config = dict(
    activation='swiglu',
    rope_base=10000.0,
    optimizer='soap_variant',
    beta2=0.98,
    lr_head=0.00359,
    warmup_steps=200,
    seq_len=256,
)
Each number is 200 + 20 x the weight over its row's rms, rounded and kept within 0 to 999. Layers, rows and columns count from 0. The size before them is the row's rms in percent of the matrix's.

# q: layer 2 attention query, 512x256, rms 0.164, rows 485-498, columns 0-255
# k: layer 2 attention key, 512x256, rms 0.169, rows 485-497, columns 0-255
q485,093,207,188,206,215,189,227,215,201,216,220,222,206,177,173,174,199,216,200,180,202,207,189,221,196,228,218,207,219,230,177,193,249,155,184,208,231,211,215,209,177,244,197,194,217,212,151,214,199,204,188,177,156,213,199,209,172,208,187,197,202,173,199,190,197,203,195,180,204,192,179,196,165,199,162,206,163,229,210,205,202,209,199,184,198,199,211,210,180,221,176,172,194,198,219,214,207,197,196,190,185,199,194,185,177,232,229,193,193,186,183,192,182,221,202,199,186,210,154,208,181,193,202,222,204,218,177,159,210,227,238,213,212,184,226,199,187,222,225,200,214,202,189,187,223,204,230,202,198,176,194,195,183,169,209,186,209,146,174,186,188,191,228,192,174,219,212,202,221,199,211,226,202,212,191,235,202,204,226,195,219,199,179,193,239,214,168,160,185,209,226,259,143,197,223,187,216,227,191,211,186,191,210,215,215,238,207,200,204,241,168,230,170,195,186,221,225,224,207,196,204,224,228,225,168,213,209,182,199,212,154,202,204,188,223,191,220,210,224,150,233,173,184,213,202,208,221,209,224,204,212,171,198,188,186,204,195
k485,090,156,205,189,205,208,189,184,182,156,154,189,227,229,150,231,170,186,216,177,200,172,207,161,183,204,175,216,189,185,201,167,183,202,194,209,234,179,192,150,178,179,214,245,178,186,174,188,217,173,179,206,197,218,161,185,206,166,200,214,236,198,210,209,183,242,218,207,233,228,170,216,200,187,203,192,201,208,203,208,188,197,225,189,209,199,183,193,203,152,226,179,199,230,196,236,196,203,206,233,164,222,191,202,193,149,182,225,205,201,219,229,192,200,206,222,200,213,209,219,213,209,227,164,176,217,211,235,193,172,192,195,189,173,198,208,199,202,189,204,207,211,213,207,198,189,201,211,182,234,179,187,196,199,205,221,226,205,163,199,195,213,229,209,175,212,209,198,196,243,216,188,164,193,232,184,192,195,188,195,154,202,206,194,178,204,179,200,159,228,222,196,238,208,179,213,204,198,163,200,197,204,191,224,212,200,204,203,196,200,230,191,207,196,211,185,166,191,179,192,184,213,210,215,220,199,216,193,168,194,225,194,206,173,221,226,214,181,199,200,178,181,216,185,235,177,202,183,165,212,207,209,187,230,239,204,196
q486,097,180,173,228,217,201,207,184,242,238,189,206,209,182,227,187,196,204,185,243,171,224,217,197,195,172,193,179,208,191,224,203,192,175,216,197,198,175,213,215,202,182,187,159,190,210,219,216,241,217,201,194,210,178,160,209,174,204,213,199,239,193,217,184,214,153,185,224,176,181,207,199,204,166,177,209,217,220,212,195,205,172,183,198,207,197,187,187,232,207,155,180,238,201,224,169,176,197,176,215,202,176,191,230,174,162,192,194,225,216,210,185,226,208,194,212,205,238,177,215,186,195,206,199,203,211,205,168,172,185,173,204,191,168,204,189,201,163,193,199,203,175,201,203,185,186,166,187,177,216,180,216,237,178,195,184,194,203,210,173,203,161,219,196,191,232,214,154,221,191,203,217,206,186,197,178,187,209,194,207,190,181,219,162,197,184,203,172,198,236,178,195,241,220,192,199,225,211,220,249,188,184,212,204,186,221,238,209,188,187,223,183,201,184,235,153,199,175,142,180,223,216,229,197,206,207,196,206,216,221,221,231,215,208,197,181,187,213,193,180,200,202,211,224,215,191,183,195,204,205,163,232,180,210,189,201,188
k486,089,177,206,200,205,210,166,213,229,196,168,190,188,186,195,184,228,207,234,181,214,165,181,194,225,233,201,180,208,212,198,205,224,170,189,191,215,200,189,178,231,197,215,209,185,201,207,190,191,196,210,203,216,229,240,220,218,205,202,179,210,201,179,180,203,198,183,212,218,205,213,248,213,194,231,175,222,166,203,192,187,193,176,174,196,197,209,204,196,235,222,237,194,198,183,200,172,207,215,161,222,177,167,195,186,237,208,186,206,170,206,224,199,189,219,213,226,200,188,235,197,206,173,219,193,189,208,221,206,194,223,210,200,162,192,240,205,185,179,160,195,257,182,223,216,160,207,176,216,195,177,156,193,231,181,210,203,226,199,193,189,176,191,186,189,194,211,202,162,217,209,195,200,233,191,214,193,192,221,233,189,215,241,178,192,194,177,169,192,172,221,216,179,213,203,186,200,207,271,162,166,222,188,179,213,166,204,230,181,180,183,202,209,248,168,201,182,190,205,223,205,215,242,189,190,194,182,182,180,200,199,220,227,223,174,204,193,202,217,186,198,181,197,195,234,161,204,188,213,197,206,219,216,199,193,174,201
q487,087,202,189,199,177,170,206,198,206,177,183,196,205,185,260,233,200,206,221,152,207,182,241,197,227,229,172,203,231,209,232,191,179,189,199,200,198,202,198,211,197,181,175,224,194,201,180,185,182,201,199,183,208,195,151,189,165,187,181,217,178,187,206,180,160,157,176,210,224,194,159,231,219,216,238,212,190,206,210,249,214,194,177,215,190,214,223,196,184,222,209,190,215,214,189,221,191,226,180,217,169,193,197,204,204,180,183,219,192,210,177,210,209,211,172,182,193,194,208,184,194,201,216,225,203,196,203,200,229,190,235,190,221,216,165,206,183,233,202,163,202,195,243,189,198,227,200,213,190,214,211,202,207,200,230,178,219,234,181,226,191,192,206,204,184,207,184,175,163,188,218,165,231,181,210,183,206,241,195,219,211,183,202,230,194,225,241,181,213,219,195,168,212,149,219,222,195,194,166,184,198,206,192,176,204,184,194,223,190,219,185,219,170,213,213,204,180,202,186,198,189,190,198,200,178,212,198,185,241,198,175,198,213,239,223,205,216,210,175,154,187,216,211,200,179,201,232,187,162,242,176,217,194,192,217,219,197
k487,094,201,171,209,186,223,213,212,216,227,192,208,187,198,168,182,163,151,190,212,188,202,146,197,206,223,197,189,207,235,247,192,203,190,199,202,200,209,191,174,187,189,224,189,172,221,179,202,187,193,191,190,141,188,203,186,220,207,207,220,227,219,209,190,205,227,194,198,172,224,208,193,184,204,212,190,232,185,155,244,221,237,216,215,202,204,199,188,203,232,194,168,207,191,183,209,235,205,201,190,201,233,221,194,215,169,190,216,230,163,196,167,217,209,197,189,215,184,225,192,213,198,192,192,205,222,175,189,205,226,199,175,199,181,205,185,177,171,205,180,193,163,129,207,166,198,173,190,206,207,203,223,175,203,176,192,207,224,199,226,209,184,218,194,210,201,216,183,195,202,191,179,204,211,250,191,198,221,231,209,179,205,197,208,177,190,175,211,184,173,218,201,177,190,210,190,195,186,188,189,172,198,196,210,169,194,205,203,245,199,224,188,173,201,217,208,199,204,195,197,204,190,233,175,180,171,202,186,165,195,199,175,173,157,188,221,206,199,208,227,199,202,144,178,185,187,190,198,177,159,184,224,220,245,197,182,161
q488,097,183,222,247,176,195,192,177,213,196,190,222,206,203,203,188,213,196,177,203,215,214,192,210,190,182,183,197,209,201,212,181,206,185,191,212,173,204,191,181,190,213,196,210,206,208,216,183,179,185,184,212,243,201,207,172,219,231,174,205,184,222,185,224,229,185,176,195,167,201,197,156,199,182,236,203,192,204,194,226,231,212,195,201,209,181,197,187,215,182,210,196,216,231,206,199,235,234,205,170,192,176,224,196,216,203,215,197,240,194,213,181,223,221,209,203,208,221,207,202,196,234,213,189,184,177,204,170,267,143,243,201,244,207,177,196,198,205,179,210,208,210,188,197,220,172,158,222,203,207,227,206,202,204,218,226,180,210,209,196,211,221,199,202,241,210,198,219,197,183,164,206,216,218,203,242,190,183,198,219,208,204,212,175,182,220,189,193,182,176,203,168,204,207,199,165,171,192,197,193,193,170,184,229,218,200,169,178,199,182,201,160,158,223,180,141,201,217,184,197,192,222,171,204,182,200,170,180,238,198,222,218,170,187,223,176,155,203,243,204,206,232,196,200,194,217,200,178,179,250,182,219,194,202,211,193,201
k488,093,206,188,229,195,192,198,223,212,195,204,235,165,193,197,214,208,197,184,170,202,180,208,208,197,233,202,157,224,194,192,202,175,217,155,183,208,175,228,207,176,203,240,193,178,217,187,215,184,187,210,175,207,180,192,228,221,197,216,204,209,228,211,212,176,214,201,206,212,222,173,245,201,200,181,195,217,196,195,212,219,193,196,221,226,208,207,229,161,217,172,214,183,161,190,211,195,202,191,216,201,190,176,180,225,210,232,218,167,192,183,210,187,165,213,192,189,197,197,197,220,201,209,194,204,227,193,198,203,195,175,205,204,173,208,207,191,178,222,167,200,198,199,199,221,213,238,211,211,218,200,200,246,203,240,191,202,187,230,221,216,210,202,193,223,188,204,168,191,204,167,184,187,212,195,198,199,200,226,229,201,199,177,215,206,248,210,166,206,232,142,194,213,197,210,162,197,199,219,249,200,174,204,173,180,183,244,221,207,212,234,159,217,226,217,233,217,253,184,211,230,188,191,184,220,224,212,195,214,228,241,214,233,206,183,207,227,214,184,230,171,189,232,180,217,204,201,241,211,208,214,162,222,195,185,205,194
q489,090,230,199,180,221,211,212,235,206,190,227,222,222,202,200,167,183,170,189,206,189,203,188,223,212,215,209,210,198,190,198,248,202,197,234,207,232,230,244,228,236,190,176,208,193,178,176,206,242,196,205,192,202,198,200,201,205,236,209,215,167,205,177,199,222,202,199,184,178,199,210,219,224,213,188,196,226,193,219,174,218,207,187,207,185,212,185,149,179,197,195,207,217,215,227,212,196,183,192,183,200,216,193,188,210,216,185,204,174,180,175,209,229,173,178,208,254,239,214,199,178,170,212,183,167,202,195,219,202,209,195,216,227,204,205,203,240,190,240,201,192,191,174,206,225,169,199,160,186,173,194,222,192,193,209,195,227,194,164,203,203,162,195,192,204,189,178,197,184,189,175,202,198,223,185,211,194,222,174,221,167,191,218,179,191,188,242,181,199,158,211,237,212,229,191,199,181,226,208,192,170,239,209,263,234,187,208,191,230,175,209,191,204,195,163,188,213,190,209,177,215,198,231,195,231,219,199,192,207,232,169,198,184,190,202,239,186,182,202,238,198,198,219,229,230,204,225,194,206,206,225,207,217,202,223,196,227
k489,090,194,219,204,209,228,211,213,229,202,195,193,224,217,219,210,239,219,206,209,179,201,222,170,194,183,225,209,190,203,179,230,228,212,185,162,226,203,212,228,199,209,206,195,222,195,208,222,196,173,250,206,182,185,228,160,195,201,151,187,201,176,164,209,203,207,179,234,189,181,187,205,191,155,204,190,197,190,181,213,179,207,179,178,217,206,214,196,182,195,213,200,213,207,201,200,238,206,175,202,208,241,194,191,184,171,191,211,237,193,207,201,168,186,199,196,140,199,230,178,229,214,233,169,172,221,209,160,182,175,182,192,179,196,197,201,206,184,213,237,175,241,203,166,190,178,213,200,231,172,221,133,200,188,191,220,214,203,190,215,186,201,218,193,195,159,206,180,200,190,193,230,222,185,222,224,210,182,241,199,218,177,211,177,208,196,168,203,224,196,224,218,190,172,202,215,185,175,198,188,211,197,172,199,169,238,168,189,153,197,211,201,189,215,210,202,205,186,220,187,240,213,216,209,183,162,207,182,225,194,203,191,219,186,221,207,212,182,193,221,200,194,200,232,179,199,181,221,205,193,167,200,218,188,219,209,189
q490,091,221,226,177,223,191,184,222,188,196,216,207,221,176,190,193,218,210,170,191,178,241,209,209,168,200,189,207,182,239,197,231,209,218,194,176,219,177,191,162,218,211,239,210,211,205,203,226,217,177,191,160,200,199,180,202,203,203,167,189,191,196,200,183,213,203,196,222,197,188,212,197,204,229,163,188,187,178,203,187,188,228,182,189,237,187,200,195,168,207,216,251,196,172,175,225,181,160,210,184,208,221,190,227,203,192,215,206,206,232,220,220,205,183,223,230,207,168,202,215,181,202,204,166,204,199,207,214,240,236,198,194,206,178,224,206,178,184,213,207,222,209,154,179,204,182,206,183,196,176,246,193,216,172,204,212,192,197,203,206,198,203,216,201,207,221,163,188,243,225,190,158,212,188,191,199,185,211,214,201,208,197,211,188,149,170,191,210,184,164,190,197,204,239,189,223,210,186,232,172,185,194,188,221,163,218,206,216,227,184,196,221,163,222,188,217,259,174,236,184,222,176,208,199,208,193,219,213,225,159,206,180,195,158,207,195,205,211,199,204,220,217,213,194,227,190,223,233,206,194,212,187,219,184,159,200,217
k490,089,190,192,222,215,218,194,189,194,201,190,192,199,182,181,214,187,192,205,211,202,228,248,157,192,208,198,209,197,210,186,210,259,209,184,195,214,179,232,198,184,208,182,200,210,177,219,176,197,220,182,209,211,188,174,195,225,193,180,199,219,211,186,216,181,179,254,197,214,227,228,211,200,178,186,192,232,220,198,246,220,195,169,188,172,178,202,169,192,186,191,195,167,177,236,184,182,219,233,196,206,207,182,193,188,190,172,193,142,201,213,176,193,167,227,210,199,191,151,200,207,185,194,224,202,190,161,206,185,210,201,206,173,230,190,177,160,210,199,199,208,240,216,189,199,230,173,228,204,219,176,170,228,192,207,206,167,187,211,213,203,193,234,200,190,211,208,232,177,209,195,180,184,190,219,189,195,189,187,222,218,192,200,207,214,182,212,208,182,245,213,181,220,181,205,221,205,166,156,239,224,210,193,217,232,231,159,183,180,191,239,167,215,215,196,190,196,193,182,207,215,210,171,211,192,169,160,205,202,233,213,208,204,244,217,210,176,197,175,180,200,228,189,195,198,200,231,184,225,201,187,195,231,214,205,197,217
q491,096,178,194,160,167,223,243,198,208,193,244,150,193,173,216,193,197,205,232,211,175,195,185,206,188,182,207,193,206,181,199,180,224,202,209,180,228,208,178,173,209,187,200,169,214,220,204,173,188,175,216,191,190,190,188,223,241,162,175,227,174,213,208,193,188,178,188,220,223,222,220,205,203,193,210,209,183,190,237,185,181,188,219,231,216,200,211,199,221,195,229,212,193,247,191,208,187,188,182,222,218,215,169,211,203,213,182,230,165,226,180,200,201,209,181,188,207,215,248,164,173,186,242,206,173,221,231,196,191,184,183,211,213,241,189,169,180,197,193,166,194,206,193,192,174,210,203,177,198,213,209,190,187,210,201,226,178,215,238,217,227,210,208,224,216,204,180,220,190,181,206,199,184,186,157,222,203,190,186,171,192,223,176,236,205,184,191,166,216,170,169,171,208,217,213,185,185,188,217,223,182,183,207,219,199,139,199,220,215,199,210,190,202,208,183,191,197,197,194,174,199,212,180,216,233,212,186,190,199,199,204,161,221,217,221,226,170,200,203,175,260,212,164,182,190,232,204,190,189,213,210,195,206,202,202,217,194
k491,085,177,207,201,209,173,185,196,187,205,217,188,209,201,193,185,207,190,213,161,206,203,211,223,212,185,212,218,201,195,217,190,187,206,231,229,200,190,208,235,186,190,162,227,193,210,176,224,206,222,187,200,208,219,183,249,189,209,194,210,166,192,205,217,189,205,202,208,145,193,189,204,215,205,203,222,195,201,199,197,215,196,172,201,183,221,216,229,206,206,179,192,191,180,217,177,164,211,212,175,226,208,235,180,186,209,224,216,211,183,210,221,213,173,179,184,200,201,193,164,206,201,220,202,222,204,218,206,215,173,232,205,183,241,212,204,222,215,197,186,187,255,199,223,181,204,185,201,189,176,203,163,214,174,185,186,222,202,241,235,204,221,182,204,177,203,222,206,205,171,240,184,163,171,215,237,196,227,241,201,165,166,187,209,155,223,171,215,208,139,207,182,160,172,220,203,186,161,188,219,177,239,182,188,210,218,185,185,194,196,202,195,197,209,193,207,195,174,201,237,192,216,183,225,219,200,222,214,194,170,175,199,197,219,206,161,230,223,215,192,186,226,202,157,201,211,233,211,182,210,222,185,242,201,178,212,201
q492,100,199,214,218,206,167,225,200,199,246,205,192,195,187,200,198,211,204,176,184,194,200,195,199,196,209,210,183,170,171,184,195,174,226,174,162,241,185,196,211,209,197,206,208,225,181,197,167,220,212,215,191,196,217,209,166,230,184,180,142,230,184,216,221,184,213,195,200,179,184,204,230,234,222,214,183,223,219,228,171,188,224,233,173,211,200,190,271,223,188,205,194,196,207,209,196,195,202,184,223,216,192,205,160,184,197,180,213,194,195,172,198,183,216,202,200,239,216,172,196,209,218,190,201,190,196,201,247,179,182,229,200,188,190,204,229,203,230,213,224,170,212,198,195,187,195,198,155,217,165,193,198,184,218,204,228,173,211,210,219,218,233,221,202,184,238,207,197,202,221,205,198,198,205,218,205,183,164,169,194,191,200,174,227,222,164,213,192,206,227,181,214,171,209,208,192,199,193,230,203,167,193,217,203,247,215,192,200,244,183,192,200,173,215,209,201,224,193,215,186,211,185,225,165,247,240,189,228,201,200,237,178,149,220,194,194,193,201,197,195,187,200,168,206,179,181,193,196,206,193,165,189,216,214,208,170,174
k492,098,212,211,182,203,202,203,195,189,207,208,238,172,188,211,183,177,211,211,202,213,222,195,199,209,168,215,226,216,193,178,181,198,201,183,223,190,186,207,216,191,182,175,228,220,179,222,242,201,210,198,233,194,212,197,205,207,187,179,220,198,207,221,181,229,219,195,204,212,201,215,217,162,232,181,229,196,222,191,197,188,212,167,189,202,197,209,238,211,186,190,211,232,196,203,219,184,208,205,249,199,151,184,221,152,227,217,184,212,247,245,216,242,233,206,219,196,210,219,204,194,195,191,213,195,174,189,195,198,198,214,197,198,230,210,222,168,176,190,183,199,236,242,194,212,200,186,178,183,210,173,180,182,176,188,186,214,229,172,174,207,233,192,222,193,179,240,217,180,209,200,208,146,206,205,206,209,191,181,212,173,185,216,168,221,228,166,192,181,206,201,218,238,190,208,163,214,182,197,213,179,202,206,207,190,246,191,199,191,220,180,211,206,243,214,214,169,171,179,210,191,210,197,221,173,171,208,192,231,230,213,206,234,194,234,239,209,174,162,174,177,200,228,204,195,187,193,220,184,188,198,205,184,193,168,179,184
q493,099,198,229,213,187,227,181,180,172,187,187,237,213,214,192,183,199,196,195,206,233,176,199,193,202,192,180,189,175,208,199,201,210,191,208,172,225,216,220,209,234,204,189,233,180,158,193,207,208,203,181,193,211,188,197,161,208,209,168,167,200,173,201,227,172,195,196,198,206,210,203,199,186,183,213,205,236,232,158,189,201,231,209,176,194,189,215,217,234,192,185,193,200,215,178,183,186,213,174,181,208,202,177,230,217,194,199,191,176,203,198,183,210,176,194,179,266,172,203,237,209,197,205,220,164,183,217,232,219,218,202,193,233,218,192,193,208,217,209,196,186,184,186,207,198,188,216,215,174,220,178,178,162,209,218,210,195,176,190,193,191,199,217,184,231,206,221,187,191,210,180,192,202,206,190,191,223,204,159,204,217,200,213,186,227,185,183,160,229,213,195,193,186,186,194,185,199,203,177,199,193,257,215,181,182,243,190,213,232,251,188,222,167,198,173,222,226,174,213,230,210,185,184,206,188,166,240,206,217,213,205,228,194,180,202,203,146,185,254,252,201,213,245,194,226,176,194,189,199,190,212,221,204,183,214,182,214
k493,093,204,216,173,201,197,226,235,219,225,195,182,200,242,208,130,210,220,187,217,194,198,193,191,203,205,199,189,213,194,215,248,232,217,203,193,177,207,192,204,170,192,197,179,176,198,242,189,216,198,217,198,211,174,206,208,239,185,224,234,237,195,238,201,228,177,190,198,217,183,195,206,203,249,171,196,198,204,190,229,175,187,202,174,219,200,201,211,184,192,239,211,228,212,209,205,210,197,219,215,211,186,183,208,200,211,185,209,172,207,209,203,226,223,207,221,143,227,205,195,200,217,192,194,179,223,200,187,205,231,174,218,189,209,195,210,192,183,201,210,234,187,217,241,226,218,200,216,170,207,182,171,213,188,206,206,206,171,225,186,186,224,198,221,180,195,174,185,194,205,176,156,220,211,198,173,176,217,193,185,233,229,204,239,190,196,217,215,170,196,215,201,186,202,181,155,221,166,195,219,210,203,228,201,204,220,181,197,188,167,267,176,209,190,194,201,188,179,200,176,223,200,195,192,222,189,193,187,170,208,177,231,188,197,217,229,246,189,199,168,195,207,205,218,194,227,182,197,188,184,163,214,214,165,222,209,200
q494,093,242,181,165,197,185,207,201,196,227,169,184,172,200,204,184,185,187,207,183,217,181,178,211,182,200,207,238,189,212,180,195,224,200,170,220,243,232,152,171,191,208,209,206,240,205,190,195,176,219,138,195,184,199,181,211,208,201,177,203,161,180,200,229,201,249,200,150,165,190,175,220,171,217,204,229,202,194,174,210,196,189,214,217,213,215,227,235,185,199,257,218,224,215,167,232,218,171,201,211,174,221,202,186,178,198,185,207,202,197,190,190,184,190,209,184,184,194,184,194,190,228,202,217,189,148,188,192,221,243,231,201,186,223,193,226,218,223,208,172,213,193,185,203,178,179,208,226,175,207,230,211,184,225,186,191,203,221,210,203,226,195,191,186,188,191,224,212,206,204,206,212,183,186,195,210,190,183,187,213,198,209,194,217,196,186,205,173,203,206,204,219,250,173,214,210,199,185,237,203,197,184,193,218,246,161,186,216,188,200,176,209,197,209,208,187,206,209,177,226,194,191,183,202,201,217,218,193,171,186,210,191,204,211,170,193,182,232,145,209,197,221,166,206,193,177,219,247,230,193,215,209,213,201,203,198,200
k494,092,179,171,181,218,193,207,205,168,204,207,223,215,187,185,198,188,215,182,189,212,165,253,212,212,209,163,194,206,184,198,198,221,208,231,209,231,210,244,194,179,186,222,200,202,201,210,212,208,181,193,182,172,173,205,201,209,198,201,219,204,217,203,227,205,196,196,229,184,192,195,170,215,160,201,181,223,209,222,194,215,157,201,188,199,167,191,174,216,200,196,192,183,234,200,200,167,179,198,205,226,183,189,216,219,211,231,206,200,214,228,193,213,202,203,205,191,203,174,171,244,212,167,218,241,210,183,233,220,205,200,213,234,185,203,203,184,171,234,205,202,198,233,172,234,201,179,209,183,211,227,221,179,190,216,224,198,165,180,205,186,204,184,235,177,189,217,218,215,204,185,235,204,231,203,181,194,241,170,195,196,211,195,208,206,176,184,242,179,199,205,233,179,171,175,203,213,206,187,198,180,147,183,197,194,211,166,227,257,190,197,168,200,192,204,200,173,185,228,193,222,208,225,194,168,195,174,200,200,243,214,157,219,212,223,198,224,188,159,190,175,208,211,229,214,169,201,187,214,209,215,174,174,221,183,201,222
q495,085,216,209,195,183,161,221,216,197,228,180,179,164,218,197,195,205,193,191,205,206,220,195,198,188,200,190,183,238,178,222,203,195,243,205,177,198,202,162,181,208,221,204,183,183,220,211,178,218,203,171,217,189,215,192,153,198,222,193,192,206,222,190,234,184,229,209,158,180,185,185,208,176,198,203,197,182,177,193,167,192,192,227,187,204,223,196,201,216,207,204,202,221,221,180,198,157,167,193,208,170,199,160,186,201,221,168,215,201,167,182,217,214,200,196,179,211,168,182,185,222,192,213,189,200,183,190,198,239,209,240,198,201,198,198,211,209,201,196,197,154,184,172,209,176,179,185,246,207,180,207,202,236,229,142,198,192,214,192,196,242,214,184,209,192,224,185,210,227,237,213,182,215,171,216,219,226,162,216,255,177,196,217,213,194,196,218,159,192,205,210,200,190,211,207,188,180,202,214,184,208,207,211,179,217,200,188,234,212,214,190,185,224,198,216,188,211,194,169,239,198,197,203,195,225,207,206,185,199,230,217,204,177,191,192,183,204,204,185,196,141,260,248,208,203,200,216,231,233,228,198,212,199,209,174,205,217
k495,095,155,217,199,192,181,249,186,202,224,183,212,180,198,223,214,203,201,211,197,218,168,207,222,215,193,211,205,204,167,184,212,222,203,201,204,204,167,204,213,215,187,215,179,233,189,146,184,158,209,199,218,173,194,220,198,244,186,230,201,207,198,178,179,181,205,202,223,217,224,198,203,215,183,181,224,177,220,209,202,226,197,197,201,213,202,214,164,248,201,174,189,197,177,175,205,190,201,170,211,220,242,224,186,220,198,208,217,239,215,199,222,195,196,215,177,188,169,181,201,203,209,202,219,200,207,199,180,188,226,218,177,200,183,163,204,173,176,211,215,195,167,182,205,200,208,226,212,189,205,191,207,197,179,210,178,218,166,213,207,216,218,220,221,239,216,215,215,159,189,191,201,218,193,199,240,219,190,211,190,198,203,198,224,218,185,189,210,210,204,209,238,219,201,196,240,194,200,212,195,182,216,181,184,162,206,202,263,210,206,246,217,221,205,218,186,246,217,219,247,194,170,208,202,205,172,179,214,180,165,173,205,238,192,220,185,182,223,227,198,207,192,204,180,148,207,184,174,216,188,182,177,182,215,217,162,184
q496,091,205,186,228,162,196,165,201,206,217,212,192,223,198,193,202,209,190,223,212,220,232,169,218,185,195,226,183,178,234,182,193,214,175,195,166,164,178,223,227,212,196,220,182,180,193,182,210,180,183,189,200,208,254,194,205,196,182,181,200,204,152,175,174,210,201,200,234,166,196,192,200,239,203,179,210,208,202,205,245,198,221,202,170,210,188,184,178,224,205,215,217,195,210,193,184,240,230,193,174,170,204,211,193,222,165,219,183,214,209,176,174,208,202,203,230,194,199,212,211,202,197,158,192,163,187,167,201,184,219,206,220,182,194,172,190,199,163,213,205,237,233,213,202,194,206,224,207,207,227,161,220,211,202,215,160,227,202,205,182,196,205,228,177,206,233,199,186,183,198,188,193,190,218,188,204,220,205,248,186,194,192,193,240,183,172,210,202,223,229,180,229,199,179,220,202,201,179,162,223,222,205,211,177,180,184,225,213,170,237,227,204,233,194,219,238,191,190,213,207,225,204,221,222,193,197,190,195,197,238,239,169,199,202,211,192,189,229,193,229,226,210,201,220,153,222,211,189,187,231,197,209,177,191,204,201,188
k496,095,193,228,233,195,196,232,210,211,196,234,185,200,223,214,212,183,204,225,213,180,194,214,215,161,217,185,170,195,220,192,231,167,227,220,234,186,188,229,211,209,202,218,221,214,195,175,199,204,217,219,231,222,199,225,202,189,207,182,190,199,198,199,193,176,201,177,227,206,215,197,190,203,215,173,185,224,222,197,188,168,215,216,172,219,200,196,195,223,234,201,200,225,192,210,206,203,175,195,202,180,213,205,195,203,180,147,199,184,216,211,246,197,219,169,185,203,194,210,185,214,185,183,179,199,181,209,193,222,193,162,191,183,210,181,197,200,204,207,154,193,169,183,202,194,145,173,207,192,206,195,211,207,216,152,194,208,224,198,185,191,158,208,211,195,197,177,202,189,212,226,181,198,220,229,190,238,217,216,198,173,211,208,176,201,244,197,172,197,202,178,175,227,214,194,225,224,231,212,225,203,201,148,199,178,221,235,202,202,202,168,190,200,202,228,203,206,159,193,183,219,197,219,187,229,214,203,187,198,198,218,219,170,222,139,215,230,185,240,187,194,167,179,205,196,199,244,196,216,200,194,230,260,195,242,209,200
q497,085,211,192,176,170,194,210,182,227,217,204,187,181,184,174,228,195,208,202,190,220,223,173,208,218,175,186,203,187,191,200,193,205,207,211,196,200,175,145,196,186,187,207,187,160,201,155,175,198,197,167,213,188,170,173,190,211,246,216,169,206,203,188,219,210,183,202,204,208,194,228,189,244,178,203,231,198,216,216,225,179,188,180,210,146,213,203,177,190,195,206,197,160,220,197,224,194,149,172,155,197,197,257,216,230,197,207,214,226,198,187,211,205,215,185,182,189,197,202,190,222,196,207,177,235,224,191,186,198,200,194,193,216,231,184,196,220,195,221,209,197,216,192,230,194,188,192,206,249,185,222,212,221,194,177,189,177,190,206,193,208,175,199,207,238,197,183,213,214,226,202,214,178,182,192,199,203,205,234,204,186,201,206,215,205,202,165,172,157,224,214,200,170,223,199,192,173,188,219,177,175,205,202,209,176,194,197,236,191,206,210,204,232,210,181,226,172,197,159,185,198,160,228,220,234,242,202,196,213,207,217,203,187,215,194,225,235,164,184,208,181,195,201,238,194,211,200,226,195,218,186,169,218,176,158,178,168
k497,097,212,219,200,220,184,177,214,190,159,227,214,214,238,195,197,232,212,212,209,200,189,214,171,166,179,187,178,202,184,161,203,207,184,241,207,194,203,207,202,216,187,175,206,231,170,223,227,206,220,210,179,231,233,193,195,172,192,189,191,228,232,197,188,207,192,245,179,205,195,156,224,167,176,222,170,203,217,226,181,230,174,195,180,194,208,158,199,182,191,171,210,169,213,170,227,194,209,181,187,211,199,179,230,161,196,222,195,197,195,197,163,185,207,220,198,198,221,191,194,205,171,209,222,176,151,188,201,198,237,200,202,192,194,196,225,189,209,211,233,216,208,202,186,213,176,202,173,202,229,169,194,157,235,193,197,210,212,209,192,185,173,204,229,201,217,186,220,179,191,209,194,191,216,185,202,186,197,160,176,191,209,215,188,239,176,186,172,197,236,237,186,187,229,198,215,216,172,168,174,227,200,251,218,214,201,207,199,227,200,177,215,184,190,211,187,204,183,199,204,219,232,184,230,204,219,209,211,220,188,207,237,191,209,232,218,171,217,216,197,192,162,197,214,211,181,196,241,230,173,206,209,183,216,211,187,214
q498,089,213,177,214,221,159,194,201,210,221,229,191,227,172,204,194,234,239,201,241,235,177,233,197,208,194,176,189,156,181,194,199,174,227,212,231,212,191,205,178,181,203,215,179,189,219,193,239,196,178,224,208,168,219,178,201,227,178,192,212,178,183,199,164,174,207,203,141,231,192,174,209,200,173,211,238,181,167,199,228,196,198,204,222,168,206,196,210,191,194,171,178,165,186,223,208,219,198,219,198,230,222,182,200,170,208,209,227,202,187,239,195,199,220,183,202,174,201,197,226,233,171,242,200,180,222,197,195,213,199,192,236,194,207,199,190,204,188,199,173,217,197,214,202,194,185,174,242,188,213,137,206,209,230,196,221,191,214,190,239,209,191,195,165,197,212,194,191,223,207,206,182,189,175,186,199,228,166,208,222,188,195,231,171,202,190,194,214,184,193,197,165,202,177,197,198,169,217,189,199,208,196,214,196,182,148,176,222,186,199,206,176,215,201,200,202,192,185,186,205,205,216,187,218,186,223,196,196,192,211,193,193,180,236,212,189,177,189,185,207,191,169,199,234,217,161,215,191,180,254,189,226,198,188,186,190,204